{"n_layer": 26, "d_model": 96, "n_head": 3, "n_kv_head": 1, "head_dim": 32, "d_mlp": 256, "vocab_size": 32000, "activation": "swiglu", "norm": "rmsnorm", "norm_place": "pre", "norm_eps": 1e-05, "positions": "rope", "rope_base": 10000.0, "rope_fraction": 1.0, "qk_norm": false, "attn_scale": 0.177, "bias": "none", "tie_embeddings": false, "parallel_block": false, "init": "orth", "init_std_qkv": 0.051, "init_std_o": 0.0, "init_std_up": 0.051, "init_std_down": 0.0, "optimizer": "adam_variant", "lr": 0.00327, "beta1": 0.9, "beta2": 0.99, "weight_decay": 0.059, "lr_head": 0.0068, "grad_clip": 1.0, "warmup_steps": 433, "schedule": "wsd", "decay_fraction": 0.645, "decay_shape": "linear", "final_lr_fraction": 0.05, "batch_tokens": 16384, "seq_len": 384, "doc_mask": true, "train_tokens": 136500000, "steps": 8332, "dataset": "wikipedia_en"}
Each number is 128 + 24 x the weight over its row's rms, rounded and kept within 0 to 255. Layers, rows and columns count from 0. Numbers have three digits each. The size before them is the row's rms in percent of the matrix's.

# down: layer 9 MLP down (transposed), 256x96, rms 0.132, rows 4-49, columns 0-95
# gate: layer 9 MLP gate, 256x96, rms 0.167, rows 5-50, columns 0-95
# up: layer 9 MLP up, 256x96, rms 0.137, rows 5-50, columns 0-95
down4 104:135128139144141112168125129114161110133134128124143146112150073121136166104118102123107158098099142131104154120171161156108135097137169111110166161123167120100086110091111174104162107115135163101093149144152119111149162118120122107150135098106127149136150164134143173156093094105133160146
gate5 092:157171170141147146094128148135149094141121140157127128142128121112134172139091168158139160127158149130145147114125133145132132139141158149135135101113138164108132081064170137118174154141111110124136158129116085147143146096099121135167118137113113100100127133112090168143069120170119123150
up5 093:146139134192171103092150149128150160150092117141106126113139089171133139116126111080145139137145110082106159124120161133117132151152073121111147137129132146123093126186103165119100159125168148113128111103133120093123132178139136158103130152154110132131111155127141095157152122162154133130
down5 084:102149144061132139122128134109133184119104143137152110145142140123127085142112122127108100139149100104112093174140129168131138084141134101145113120135151161115115129107145158161161146153130132148123127094124130082146103106082116133155143083134108104097182135128099136169104166151147156105
gate6 101:048112115136111105144099153148163129136135141154142113128104144166139143144152159156129130163132130153114129153151130108124122133141116099129135125122123131120140138058188145188142092087095123118167098099181128125120108133142125145114140129093150112148145134131159164114107148103160150115
up6 096:141161155147146144122125113156107081106109105110079120105139107125119098146126089139103125101093117106099132122114131103138161119136131123128122165104144111121119119156090143078122141162161135126074140147105145150074157097090121128147099119136092162143139071093109089139113099156119105116
down6 098:080167159117179114122119127144114076110115119151158139084106125174164150148136144129141139137107095143087128143124107117135146162135112133088163126106177122123161099081146090144142138148117158111123110097144112153136144144123109194146156118108147131129171133105127111135084132138124124133
gate7 099:127119111132108099106161148169121097101137113135126141147152132167132117171118139172120154126147143141135159119086176139114137076165101137130199153114127141122158150107158110114174123117142126126147148148128109106139150115146119146121109119088125070157138119158073128130094156129121148097
up7 089:132120070136107080127164129120108149127142092143104164143125158162137102136104141157132104090115143090129135128123146123124152102112126118150154179116124119104135165133157146141183098150171127153141137146087134070153140144133133150143141148117115092164130174122101091162121126114100141158
down7 110:181111086127145135166149142118124164171111081115095136138111116129127154127132101102126156138127094096133090146131110111105139193088137122153101123098092111099106117103110138145078146162129154114107101128105100138145156117104178125128134120145112119140149137088172100135147102103124124143
gate8 112:118153150136100129145112115158141095149148087124165108086133117177143136177115095156107128176135135160125118139116111116140147137159110160116142165122142130125126105098152115153071119108116133112128108121167166088112116104138126088105113116104093141148138136173116136116146173159126135067
up8 096:111146151094194148186092082149093140127095151139136124120135096137133111058133100124110124152101126097145134130143144149120159114128132149128128143116119138131147149094141163132111082086149131141118121100150158084099101139130152101142120132130126148158111133177148111096170154126121105117
down8 100:108109179125173081103124177124114161119108180099106132131137119111140135097147121146112140166136159098140154147125132137144134156113148110172145075122108149118125124144098145107165109132148123155095150164089101113129172156124109128141139137148134114119146124139166135109151064096120096140
gate9 110:138179141117162185126125096137105139122154126109130126149109103166126139145090127126165152105149127113157159160138159159097127105100063146075144167139147128126166099155142101149179117118121152092137120118147129077099135139140134108120140114130103147162114143107117142108105115150138152105
up9 094:131119156134114137078166162133141112115140104058108125136137103131156106089146144106142139153172143129133138123138143153147114132153171161141121131128124153103134142140133162115119122149109108107130170140220112120146149124124109163107125124106104155115150151141127112107193160167125106124
down9 092:131134112152140143100116117173097111115132084073125113151098116153146132092136113145148126146127136160130160167154134147132121122122084136119117147114154116116126147117143149188154105129115139089146177119180131138150147127148099118125121178107097185121092135147125140083168135172111140122
gate10 104:118102105154148167123127123171120088140153108121141112110132094095113143147138130115098132156165129143140143090121160088145108136150083157134174152128117117158102086165111109132139156106134106112136111127133138104087130092160139142136118125114151106131111116093116160177099063138181139118
up10 103:155068173125140092105159110134135121114124120136102122124103098169133126153145153116123102155088130138128155132129099103138136122134108079122139153076143082111114105097094185105109120143123124121120163131062115100133136128143083167114130100145111118161106142119128096161120126122108094128
down10 103:139113181105119123128141116136119151157081105118124124119149085127086124163171103127110145118121140134196135107166139099106104167156105067099132163120104139084131112139145153140148126129134157084117136169147146148137134125135137147082101158105136107148122129082113149129130166131127124148
gate11 102:115123104080119158119137156103159072131159136105150135108131142106126119084112153104153124107161090129109137128099096142121085104138130088110150133164150147135116154118150073151105148120117114129146142137113180160086128093159122106103121143125116149126096094163089160133098113120144163136
up11 109:141148097124121152139171118137113147130101163119107152111090128086120147195144110119127090142135143136132139136115141159127116177112115163140138138147130134121150100154148158135174104171161110129128090117138101158103116162129102212112154143118158104135124143157137118126098132142130123172
down11 105:103159106130155158149103129181100132165098155119117152105082113138152112165137077126120062119107142144102165115145154138107131152148095092085133134134147100122120132132129153112118160128123086121167118142131154131139134109084115132113099118081136136141139125152117147140085130171119096156
gate12 088:118121116128097123157125172104147129171142097144099103137105086111152129172167073116119163137138138106098150155126128139158143117122139118105122170144121122135130157082165103157104127117115152111188128142169139159139091111125176147132139111120144129156135122120145149136159153108163090090
up12 102:107161113119134141167110148144171135123098109095083118132132079104084108152148130089137129100157099134106160100148135158114125138153128122116117142121136129145128138095149063121125118149134103111151158119124181187107110147107142101102127164121152132131120145171115142114117097094128154177
down12 100:121192156188142112159128120128127076141155159121140123135140120141134139097128146131124078110141205163133101149114116094105151162137125183137131128132086123102117092126129077092113128120116103145117119162085129134163129137119130111110140136128092108132139113124139111132114104162157130147
gate13 106:079180146111133122101124124140190124099136151127140129149085127094127101108132117151104118103164131163119155085114132073100128084126146149121145142151128090132151117149142166160103135117174140093154141092129157156156153106130132114122112105093112106159103154158129146100118120152147123112
up13 108:124189136109178106107142157079138127173167124141126145128129159191132162124111133120129135139140113126117126165142116123136147129114147075133104131102143160112088114110138125141134134149141108149131134145140097094065181123124129150111130156116137172110137084113160136153120155160126094107
down13 113:083167126091163138111142141087184076137146131094170096132153108137121111117139135150115136109160151135123174126123100085149171159142129106102151122144147154140116102123160147122149129096149137105155164131118131141135183128116112139115106105118135153120144143133172146165106150165148099144
gate14 107:096148120165093123129095117141138108147165164109138113157143128113137142082086118135145146110133132164128157127181109138118126161140138122117129111128138112077102077116165119164192105127173145106143125125096126147155133119115121157124110100092130128163148113117068139156153134138142144088
up14 081:116119152050122139097124141101120150140111169120081131119127170104117065131112118097148116142115139116143138118123147147133156127138146147123132154109130087118102098152101116103076149107125104139146178145133122153167157134121143098144097123133152127104079195106106127141116134146117122109
down14 077:096137148073163122139128130130120147128150166105118155107123162127168160145132155113151133105100117131159101134116118140141148156135143109134167120107135136136112078146136121123145141106150117114120094173105131179134150159117130143193085125102109098157113107110145117130116166179158143071
gate15 109:138147155149120124109123145156138090104131126141133148152085120122138123192115161106140166115165141082120103089112106169164109114105078133087115168126136142095122127112121113155182122118110160111135140115162124113137087137146136126107135177113154143134114134165128165120176128134146137094
up15 099:132112071132127123108132099101131090128097134117133139145136185133110168141091092111133168131105147161122143104111158108141143161157102111150145098104121108111114179149125111113129127149111123147088103131102131189135138121115083129138120110125169103185096115094150116134119174136124104147
down15 096:123110114139144115131099115111118096142089113128140159111099131096123116153125090117115129147086109078151111110124146111126152167138123128155099072113182125134102147198126131116113157125121114078111124158087162122138136117110130102086120122100136098125116125132117204113158151147130121137
gate16 092:155144134142164123135123130119140143141088131045151105083085137134131175134152159144122130077137144118113179132099150135117094138147117109112110152079137128132152186113114132124105103130129099111151113155120112182109135095099170157119105116140122098143123125100131122158134112119131134103
up16 107:125120127133131143189106144155137142151118136128172109160133096134142107143121099120102181094147126111116155119114128121105105141145132130133075137154123118117132159142167154096135127113107142142167096137149130091107049148066119112132102123103134096122122125123076127138098152129111163162
down16 103:172082115138143138143124122139140147083167109139112168158102078100136123149099159104120120148154163110139096155147140140190164146146136122134157111106125144124129097163120151135166171146127128162135121129057126179135146165139136116127131113129155133130131095139140098107121131137118147088
gate17 098:136137109108153125114113163137119112114152133128175134112147141142135137135135142152140148109104146163122144144169120110149135143163077090100117144181147093176150150134113049173120108119154109125128135081133147139113103133128122109096113128091115122163110156139080162116153119121115090100
up17 098:156135150125158123130102144086112147097095143101173112124140141137117074141131107112161159149131124089103079161200151127165103131151105130145145146162132100134105105130149138136151122116132121127134118110106161112150083134114118135129087144134133151127122163144140123118081119064125117084
down17 096:144093129142141143131128115154124115116090120104132150113135088165104115135133140108087098096142149120121101129164140179115120106146146132134111090084103115090081108130125176125129148111051109146108140146166075100105154127094104127171137117121116168141166138131135122116098110115135131136
gate18 106:111140115110123133157119097097154120120082147126167132127106115125110100110104119106115118135125139139147126097111147131081149111107132137121185149122141084123142126127175114152092125114078114129140166154137150134122150090141168136120101112082146152184096139142073115125115173147115156077
up18 101:125145155158195098120163109119106181116104102107133128139087104112110095129113114095159140100142137089156157114138128122094142136109135132140106151080127119124116146148132134145093142134119116119115146153100151082147173112121151125151137183137165073116108129106124139147106171131137108089
down18 102:139148138091137079080124113104099142090125145154108141105109131099132119129170127099122165092135117086146129095135143065180138105148099144161080134117129123089121102127115144112109156132126145141126148133151134136150117148093131126162153072126140108119110140152176118130117143120168090138
gate19 107:152140113138108118113116146129121127106093191106115139137170089155138148144137090136156140139106151140105133098094164154134158129167140132122135148108170123065167128129104115138097121083137123081159116117155102118127116146168113109139136152103149123131080060129125124159119121095130134118
up19 116:147131151117134192106205117130089129138138137108128146138131147171093134111097156125139116105145131130157122119128138151148133157094117077113102125112101133132082135137113169112142202131093119117156085109146094156121139125110136102122156107137123158123122153144138147162130169118118103150
down19 113:121125117088166082140113138148159135157153166147139156142138123107127110128165141107087109114118088131118129124147157147168131107140111143124112129124249133108122111121156136152118172141122111154132124093140116100124149094141136128088119094148099118137125101147136145125117157104133134151
gate20 101:128111088165121076121093141140123123136123132090149130121131122150100111109105090151118113157096121086147142125111127126136104145120128172115156120145161107119123064157144148172106147125153158120183167092143161160130111104139156172138145111107093135123105132142101115137118118094146179121
up20 099:078159111165147077143142134176119142097155100148096115129146132137129141144125114142116146147138121120097114106169101127122100145156134153149122151113122135070052112122108110138112091090135120148125187127121133129148130110145146125129129150123078167085126098143152147126121113129168115102
down20 096:106147130117129138153130138136142146124168131166120161111152130132124123118166109113097142083116171152154125118142121118149113133160095144118128171137153122111090120095166134088150094133100114152155120204130130106125077167149135082113149165130156100068131125135115119147146145149125158120
gate21 101:147103121125141140159145151157167119122121081128172139090156137136083173113133112118096145123153130122079162135148157168135100110142119165130144170156143126161157125102130129131090091124139120150119126103106145143087097116137118125077093126071121146129124153136149168151129097127150117096
up21 102:110121112104139158136163120116191104134149131174176141151136134113170128176105103149152156160119104140131142122128074141139139114096194143134149070154126112151116154131129134144119130142154120106129092130152127139095118117118124186148101120133119140117160123137099135131084169147119103122
down21 101:127119135139174125145142151142110091127159142123122118104147142126095135125124110109112095111154088160136148182151070132127122127145146169113121117171137070151151122135143142109143167124100104110155128111153160157073121153135136115124079150135103136084137137099142130168085137155121101152
gate22 104:118140125111178112132106144143113138099154170089198126132162102095115146138123120161125135089176099126154151132153108112165134126146142140092145158156147134131117107121142103149129146142118135117136128120096136156100177098102157136073115158121142135113078129147095138104146139164126174132
up22 113:101143145087098158145105148124129151112171116123095138091110056091122074151162125139160128122152127100133155119129094167135080118169120176141114145116122092129141122110111195120118133103127133101130119075156110084138113141106119134137108103124158119134120116129133114102133127130138109146
down22 114:132140141125079139183138128077107112090139129148134138102116110100163076139153109095100123143115189160151153142148132084163118153151104135148075150119141121115124148129101183134148156116084137140120133119173147111132111119126121152135147115128160117110106176139133130112115112152113154109
gate23 096:152096177131097131148154152152103129125071108059125143119142153095106114094095138136116148148143132130132117103104124136145132122104148117132153122143161117136113149136116182158152121136115142122083169101125121118162114123144134150145105116093099103171108147139098142162114152165164149078
up23 093:123108118141150137129103102120135117099134166116134116112074147182125161149101138144119158127081139114116154144109165176123103131124088108103122135129127141144173125098145067101153103106114129130147128165110114190146143143128123082112139146130160125141107108154113132102172142080120096136
down23 097:093137144098133099104120162126166103115118130139115114122143168098134131156149181103093136145136163116081141086092130142145141116118116110107162144101180146107150135131106131122160100135144106152110165105150116153150142150120137144136094111117154121177076152115116151144145180113166161124
gate24 108:110145098128181162085147156083148103116175139171131117126115113140148138140161172122092099139126121131078179123150120140093122155158099090102168142135142089135118131145134114123132146092135140111152129098120135107103106149122144169111100112114170145132151092143135122152141150162136129097
up24 102:149164136137093136086143166099127132070168197132145127118134114105125114119100085115148126129142109171147150160135125154138172126125093104136085134112119110112145145138139145144119133162126108106115117133124165089132157098114164138099159126111159094099100129139172125154159123170142117138
down24 102:143165137137116125137103106152119100117144091105159120165133090092135159125125101166170113103169142139192134142120136134089149116131134153126070119117097128088163127121136117106139102159119133123085139126138105127151158106129144099068133155112132102080121128139123135083128081146116114124
gate25 101:126085134142110120162099133115129085139116093126140107113142126140146150137120143139149136140095146146135115104093127143136105152181090162072117120114150107126144115107201104135101124129142164116141095118111134182122149115158150103121148102136083105176138162128099137142077120112164118136
up25 103:166137143120156152119137106102115136108117171113167121167139136086144109145129087145146116131110123078103137164113144154133133115113165102154110119157145143119147143159082168128130167140148106109131148113172098144123127138155126132120112121124156171142160210169126138141164127096112144114
down25 104:100122152103123102098113139115155105145132148138115092116124135108149136095143151122133101156043107150128124161108082136102113135153139167107080151124175086103137132140120151125092155104125142131169079098161101166151105120163125127121165137131115152138144146145128110122136148093146107130
gate26 103:093118190140145136112106172119093140090093169136106103118138124111081182152132104132155140103143135126123158154116166130119128131146112106141136135128130120123166150141133180133136145134136118127110157098102094109173127123147118127173086090097151103160108107154113145154131114166172121121
up26 107:131152146095130127110139140172128159153139143127129118172148103119104172130122105081106130103128127092156142114136162113131126120084098093145114143092130171137151116096148132144184090110176110117129158097096099144088132136140081144128123122133144128119105118098137170143122101080121131173
down26 109:125127136134130157141102136131070128142155146095073104072138152121143114125106115103135125121121202085141103102141084148130149160132115095135148079114141146133122148113147092102091147087128144154130148145127130121107110130123146160134109151137143085192111132158134143123118135095131103127
gate27 090:138092117115146092135126144119134154151067134076142141130122129096148150091105157125132112130144123157117132150139135138073152174126108145107144124120143125086113131102119153193131137120168155095123146110141154160140111122143164181084127119090137134130127161141095128142172120168118139103
up27 093:141120123151137156140159109135139133121097133087135138126097113142109136117130129079155154132183146118142097070119117110112129138157140144169097122102133165149149129161112131157155122143147124115144146081143125096147139081153162120128104188136102104090137131126152154115112178175132091104
down27 094:143141125131141132119139114110073142121097110130100127151112108147117145125148118126174148099154137136101107114138114104106115161162126169091099132097076147147115165115101103133173094129124118102155153161111089099137107133118108159117183124135122139094152099147114135116114184144107107186
gate28 092:132163185104149106140144127148131088146103158149104116100116137107138106073126074127122172130141102087110148152096139121103126111138136094108150157122124104132087120104164106125138145101094122102128125099165142111175120143126123146125103109111140184177142127090118149132125114137135166099
up28 099:207086132127145081102155122146103139105112105128088100121101134103116144071142113112144124125133124130129142098121117135100121158118124118135115142133130142143090149114153118116112133133101130126108111113145139092188156164105143146115126117113100150118131196100164149114150092137110167170
down28 098:180125122164122099092141131109091188110097081079109105114159110124117145096128141124117107108129129129097136109142131138110092176117177152162116133100113155098143175159120109147112127130098103108126091114094128120145164138136143120138146130122118108105114116137169137131164101110118118177
gate29 103:094142175151113083126086129140080121128081123163146102144154073117118106125085099130097156139118127117139139142141149097160147144110146149130146154127155113088152164113122147151131097147110114118167116124145132114176143117148147127151111148128117090162095123101127137122141150178145146081
up29 101:090188148150143105146158134173084160126155099117116134095112149100122149082110092144161118143132135109117131125130141175140171146138168149155119135079135144150149180106133135126156140104131126123130167120112161088107170131111137128125096134131120150116118152113153115067139119153126135121
down29 100:151142135181118148134174168164100124126144136134136154088122170126110172067128134156143141135164182120113114105094125155107119141127165113161116121141101145146129142132161111131124149134162109124102104142105144105094150143110193102138119138161128129123121129117147072119131097111107101149
gate30 102:125163177140120126083100112151135098178142110128167154151127128128130139147119106137141145146116107111110177169135139114152162090150123162111144110169142108087155128146161107103134114098107117140154157165112124134123151105103149121144098143116141087165136125112156180121109132152135067131
up30 099:145148121121157086146139141123165117146089091119144119120085167107124141111126101141142172089130120095117139123120093043126151079154154138110112117137118149121128091137124125123112135131129099153164128086132163095120141166169115178119115155127137125116135089114146117127082142108137107122
down30 099:136152127153157121104167136123146148147098123105136138108123157111127138106131146125080173115115140094124144164095109107149141095178136124119143110107109104123125049102128097128101125100167125109134128138084166112105172151167073136117138121124135113136140117129176155118095116122158115094
gate31 094:108126116160133100159137069135119123122174118122185144110117133107086140096076159128141102125154140122116107154134106155112140141135085140130169179132119125113124101126165101168128119154105080102130150149102128114116093118178102146111160131087116108125119137138111134096144113145123096096
up31 109:120133139083130143116179145112165116137130151085099120114174169105156133129128141122103153143131124066131119109139179144094111149108115125126125103117119130144142096127128096119153166124149170136165132122158127164104160122121122088102126160171174164142113115129136113148147107095113159170
down31 105:110163119096135155126139137117126132137124145123098106164126139148158127107156107136071134102134129151097152054125095076111098106139101142136130107156183125119093124128115139105128109092170133174137140089137133125151126130140118112168076140105172126158092120133108157128127140102122137159
gate32 096:100121114159118135133109116116132131082102147143093111100148075122145089122121084130155116125132124130139152166123113093116153104150182145097147119108136112115136136077124193152115095110105163104134114084094166100090113148139095136124097123120140083116136159131151126122146153165143125126
up32 101:128157142154098135097074158120113109170143113126141152132115132133103107077097142127090116150110114134101090136127145126122116090160123124115136137079126141139131125106113130091144166141125086163163132140128173114187115143146125157154146063134151140094130120126149133135141120111117104190
down32 100:121119128121126115150136098100135173139130138134132147086110188109129154141155119129138122085126065071135096106150127153127153115152076103102109112122166173111116111119129156109156139171154103091131111120148103107121125102123138131104116104080144143121119099139098159095111108150094145125
gate33 097:104140139121148152123091140143125114134072117170130120117155132128115127151159073145149127112167130104126166095163134152101153096163166101097122096134115106149128177112135111131156150163145135133128166124096139142124155134110143145112052131117102096145123140103141167153085121148138110141
up33 105:063148131080109138130145151095173099123191087098153116131111131123135109131122158135110123118073130110091105098105115137114144137141178139129140108144129135122153133084135128134086166116106161130141111134165160172079110119132111134095120131141157169129146144141133115131129162156124144117
down33 101:151172077157095142140124134116134123107138092147125120081178136137114105207079145153168130132130142113114152133086115128089140165166123126164142109131118112130109083128127140107103110128129099102131103125152118168129114106101098128133123100129123130116115096141084127139105132168151147099
gate34 096:120153126104157113140108149127156084132082144134148108086111167170127127105117145127099138132122105098093169126116163136108117137168157146096185172136114096120151163127151149103133115109137099100094118134171150099115117130126099122144144093082114159156097095139126163138128127118109159113
up34 078:157091115133108146089119154132106121116139164092125156147148105091157138162151085158155152131162136172120103128108133132119140059138110161153111121109143148117110123118121137127120149155172152123155171121106095155139141150136155108106119154153085105140113140168091114093121137175147148141
down34 087:141142127108145117136113121137125096122113170115130105121090126097142078131152123101133138146177116123112158126136130146163136070182114131104122123130170127141128162155160103094100128122156128126109154116169127135134135127119135130101101140109103182097092081145088118071108161145147158160
gate35 092:123159083098132225089146131110127132141146114112109104135120135099135158129132127190135121175168136144140172143141121133126104170138106140123159178111129170152127130122132124124155135143129146090139147141074140142140109145110120124137108135098176110108136149144142129109107149146140137095
up35 082:157084096140108124165140106121096161146083173097101113136134128122148138125114130135164153119095117152112137117124133126082108183158159118118153140139114127127141111155162125099124086096107132131150105113146103112156145117092154131150092100119140157125070106123091128161118123081176120135
down35 085:146126099096120118095148176122079131148108126109117169135131107158123181147119165170150121125142148139192116158134169104133127118116162142134162139127112132106127166096105127100084127115100162094175163135100120132129112114158129136129140119114193138125120105141127083121121125108117117149
gate36 103:147108144119169142135127099140116123106118170156166116160105149095111159147116088113092144119136142129121162135080186122143138139176112127119158157101122098131178123156103079134162122127138120111126139113117111141120154088149103130112126120125112090156112151093079137149120101167151155153
up36 092:106111101122128146130107156130115150190135101132163142095115127132165139127152140130135134157137118110079150120156131127135153132142087129135147149143122113140110069153109068094113110133121099127159130128113108140054161096151109122096102150124124156186103140152113122141144175110128129101
down36 092:131116089119135094114159127115173127105102165114152128139098085133147113145087153113110094142140165101166145075102143113124150132145141098143146142128134102133129132136111113142134127144099119151077113100164111135123090121123108132064091125140099106168119132139065121160112162121119141095
gate37 097:165114160149133095134103137140115153087090121098092117075153145137103121100158123155148140112111132171175181152124152102111130157134111100113133140118125106126155172126144114146142112127123136139124135106130114116114120114145129137076069150098159109165097131124095144114133158190118142147
up37 095:125112161098104181151134141091156162114123198125134113115141128135142094104098130111145104127134132105108142133161133148129110140121147074108133128122113136139097104134103143133200137107136118119092132113089094131153133173158175161125092141114127168097116126122137131091168131120122118160
down37 090:069105126160138126116116164121114142132140148106112132138157073125148160138162191077131137097127123111151126112145112158119147149077103141110114152134144102108107108130176131151138127105141121147085084144140099132180145118120110172113137116160149145139109161109140111125135161167138112119
gate38 090:081119179104146116172123142143171156110085121164153142088113089102142138107094136145136118114196109124094095102149151129165152128120087130127121177143154139135185082137133105138104132114147138138100164131143144118116121124132172135116121150119134151118096112127116125125118142098120157125
up38 095:165105120105117144091111105157139121100184166137121117143108145100125114137122160141143141121114134123117162101136102170097127111134120100114163130122125157139112149093096096101148090104139139097151099168128147181082130131101091116147110148147124155153103092177085112142119086129120151134
down38 096:117075107135103130105109147133166136107145129131098136087131137114143127134102153137137147155125087107108139125131152177114120102101108104066158120094118110128156121118152146105122117141135110150146097162145121163073143159096114131139108130127109104152101147130083119140099142091101176068
gate39 095:163146152110134129162101091168138133152131096129181098109106120134135135113167089170106132121128165124126103129176135084131143092128100101112131165090114107116134115108095157153148104131104134119117112124124139096129087131139090118121136126097139173108125120132141176166077096140153116102
up39 096:166186091147154135129179096142145128115145122106094130125146170130125123111110144153134095107164143119095112152135131118086161145118150098123127154126133150096115104132119089122102130162150155098066159136144081085140129090114103104146134146118126084113132103118120136128137117101125077135
down39 095:127151092125071139103169134173171137113147121147130128121117117145147114129143150105130141128136115075091176120082118143128137111128109143137116117114103126080095134154135145140107166119104125120143142126120104122090153107117159136153136175063163136173159133148128155138141145095102157164
gate40 097:124143138130160148148123146088137136103108122120129134082115095157152099161129096137149172116155114104134145139151093115130102101194145124133117162119129101117136163107113151164149156148109128090116134149110117126114147141128142145094080108109127171110112058151155142088111170139158117131
up40 113:157106114134164128157099182149175126111145140141115153087131133195119107126131118118131142138121155104151146125158115144114132111190160130126125170133125114156129150072125136152112144119125118136152128152120126103142127154120106152117107117117117150135132092172176155082136191132135159155
down40 114:130144142125116098161119113126116178138110119124098098092161132113133063162141097110143143091109123125131104163130081126137072123094124123165109145158103105132163148148152106116148122138146112071123098185124124124131146095168113134127106095152132117112116096096163129124127114127132094149
gate41 095:083123162104136126123166157151113122168093139130092115122160109119118107158140151135154135120142132169118094111133175092141128116179161133120117129116133128105159114153100127134146168121100154146127145111161117108136117106166145186143070085094125137124091139078114123111097112126151116125
up41 084:126158105166090155120088151130146121149131123122126128146122112113169107119126126070154104167098143119127140108115084135112115112106089155113201154118109157099092130114119096122115144114159117106127135169161128123118081139096114127141107136142175133119136112149144135149144114165096175095
down41 083:101144136118131179095120171153125087141112113137122139120115133119130166144131144099154111160102089152126122129122117151151093124158082119124166124128170164140098071086119138112120115109151123094113123147120087152119081093103110152128145112142151128179161151096147138112110147099149156151
gate42 098:117113114113130097142119154116164125171144108146143143116131142107156137159165129146114122104105119112095146128116128129131165086178124110099155105086165095118078122126098164133132093144119122142154147102159126123082075099126136151113113094104153198134137145122138123112138186124145133128
up42 114:144101169139095102127167114100115179112121104109103107142117140094122129135120096129116139141131117163103089121109110142125109130125193149150139138154129114116077125154134107131138149152109154139136120111152139137077140142148148171126120139098140142100120102112047129170141114153114181111
down42 112:094089149139105086144161137129131168148145078149108130165090103110091138167135121143115149124111166127126110103112097147180106135138169124132133113115169113148140129143159138113133179160103167104125123153106122103109132152116115136159081147120116088120120157114097117106101125131114168096
gate43 093:113093138128113159091080122106126090121139059169096112108155115148140110135072109152162108166138120167103146121145105126168129122124147193134147133144150086124116148149121129155136100135115137147091126120156152104110155139138159169114134104127138129134140143125153131107115143168147089122
up43 094:161149111135109102085153113118168129119142147093132129133083119126141119090170097111125139165138122127111097163112138130159153156138108120104116100115127127139163157115160106133122106136126109111177110135188149159127065107115117117134132153113130182106154104122177125124088116160123149095
down43 095:129103134094122165136079147090124097122130088155138170102118140131145114107120078097092088172150128170180122120115115103149115134125119169176144139134155119090123159131129147151151102144109130123143165139135138112140174135096143111109143100124132127120160163105148112080119143159141133106
gate44 115:110125189082155120094110127147127125137137116180109154123099110116128112143150151138135121097093106129082182127099129149126126130125092113120177167116164162096138128103135103127150146084132115138129195150151124139132135142157105168113125128115135145128145113114109152118107083150140151085
up44 112:106139119138144147159129112178123145151125193109137117161128135093106130134121140111167141117137145082180126094119140113124086151133159116146158154086113128126150090135136136130181110123113122123145078120135085072158162093103134118142144107150174115133107142137160153150150122117141140151
down44 110:097180112148172146136126139129092132123084149104121118086117158077140128126132113128145115104141136135101171114142135107111161144129147121089130146093160085097115122149124131093207134155153116101099112096133143095120135091134136090107121077113154132142127117109132101128103090128129134124
gate45 087:111155132133147120102159087094155140163119172103169120131139124126116149107092151122123113139097114152123153120183141137105091164119141170106095090145132161082121141092153134123163167137095121104124145112113106133163163131102089087118130134119118115087116118116168140117138114096129170118
up45 100:152163117128151115082104119117141146116137154173106114150150114124123083135186123136143091122129107115128113116131117146141137100157111185101127141116128143116106124156121139125103142153092140113124138105164161129104112155141132125142075092139131135152084135157053158156138086139110174112
down45 103:142152074154143139102122145094118182147100168099154102121123158119138135162100112147120120161134088139164149128152129155139109164101120132141074131158158147096109111105120120089163143178108123094154145117107135151130167142113122091107131116108163104097111144124101099132167114121131126147
gate46 108:094184092129165128146136117127127122143140125110141116109098178151125152138149112176093139108212147138104135110132134100111110147164091107092117126120141138171132099125134114147138083149122119116099145158123119078104125100127137120097099139097134162142149134130126170143101153122132091113
up46 101:101143102123129159100127115133096131123142074122101107132145184110133147133109122157098143132131150111154110058164100142079086148118118101118126092124133178118127098159143095134099108141152122139123149192143120150105121097174137119111132136103111141113138135093152130133132154101092126143
down46 103:092109148175145114115102122123080168130114105094122093154168133087111095169082137103130137140098148108147100092163122129093155137119157120109154125134144121102109134099121086124129110082122155104120106153108131123085176088148131144154143141127118132126102154123119109117162137146078121131
gate47 109:113142169125165126121096129095137068146141156138170092110109110157163129121150088169139127110140119116133107175112092114108124104148163147092110123134146084134111069125109096151138074101140121131157137121110138136143119128180164130143149103128158161143114098119126130134109146113167127119
up47 102:213113102086133118075173139125098134115113114114137137121117160154137143146101113121134122154121119125134128113185126170093118145097071100133121121118125141148127115117143121123176150132153125091143105109148180186140138123120121160095171151120155119151129154137097131130116120134142136137
down47 103:129130128086106110144102148122123152133118107151120129158154108132110120118102142116136144143086137119115125105100143119141092139162094155133148132109167142122135166130186127175111158133135094118182124128172142167151158142096156152070098140136142146160159137125143136130121134160081150071
gate48 108:055147162125177127108142132149130128130125115153088134148135171130166133127108095157128139139159154131158196136156133098137157118104137115103144120136137159098141121113135163140152129109141115126109170122131139118146134122136162163101123094096156130110127143100083175117135135151116190119
up48 117:126099115160119121117152172105063128031139154101093124134126117153115121141151131128156106160148127139107135110155119128128120137094112089139099141104128142164151124164152171106162119103135132113083146141124086161129148155112140141128133161120127118137123107170152133128154105088124135131
down48 109:113123153166097113144136192107106127100098133097169100114113106107066125122107130125150175117139096130094151138138140112091114134152112148123133143109106116142073139137107127111120119162125109121108120156123095128099138165135103084141159181117130107161115170133164085121138095129121108137
gate49 114:069123140149162115133111147159108132106143148130179120154102100088154118122105085157132126133148110223117119151129150119137148103154131108135138130112144162101117104109159158132175137123147120098129137109163156106135099125121121127137128083084124119157137093094128143161123123141108124109
up49 107:109094103108138126081143170136100119149138131155134143136075104132099122098133116082146142126109138113135122092110164144090112180080129142122103081121112141126130151131169133151119128133108143116129115090136160166098088176128138136128134083110155133115103119141175149174127092139113148124
down49 111:178118128152112118110099110100100124142143103151137117141128153101108171115086119158138171153093153118133135109154117103088114140063096128138141131119083119154140148127127127109156099136128120097084135133118150149180081113106102140099138133132135103106106166136144120126154111186155120157
gate50 100:131131133154101102129100140173143109140140065111132117120113103179159125114151137118145188135092152176116102123122126127111132094134150153120133127106131128130154159069132162121138083098123105155156152130173131114115124124165139099102127091105110157146102156118141143115139134125175125082
up50 100:127123142149095155157073086109188134139111103125093131100093126146124106168099158131152134138136135186136122109147136156121146127142127075137135106103133112130091113148103097150116125121117113140153130098127140138106153132102106081092147118135097144163097127051105121129108121109138117125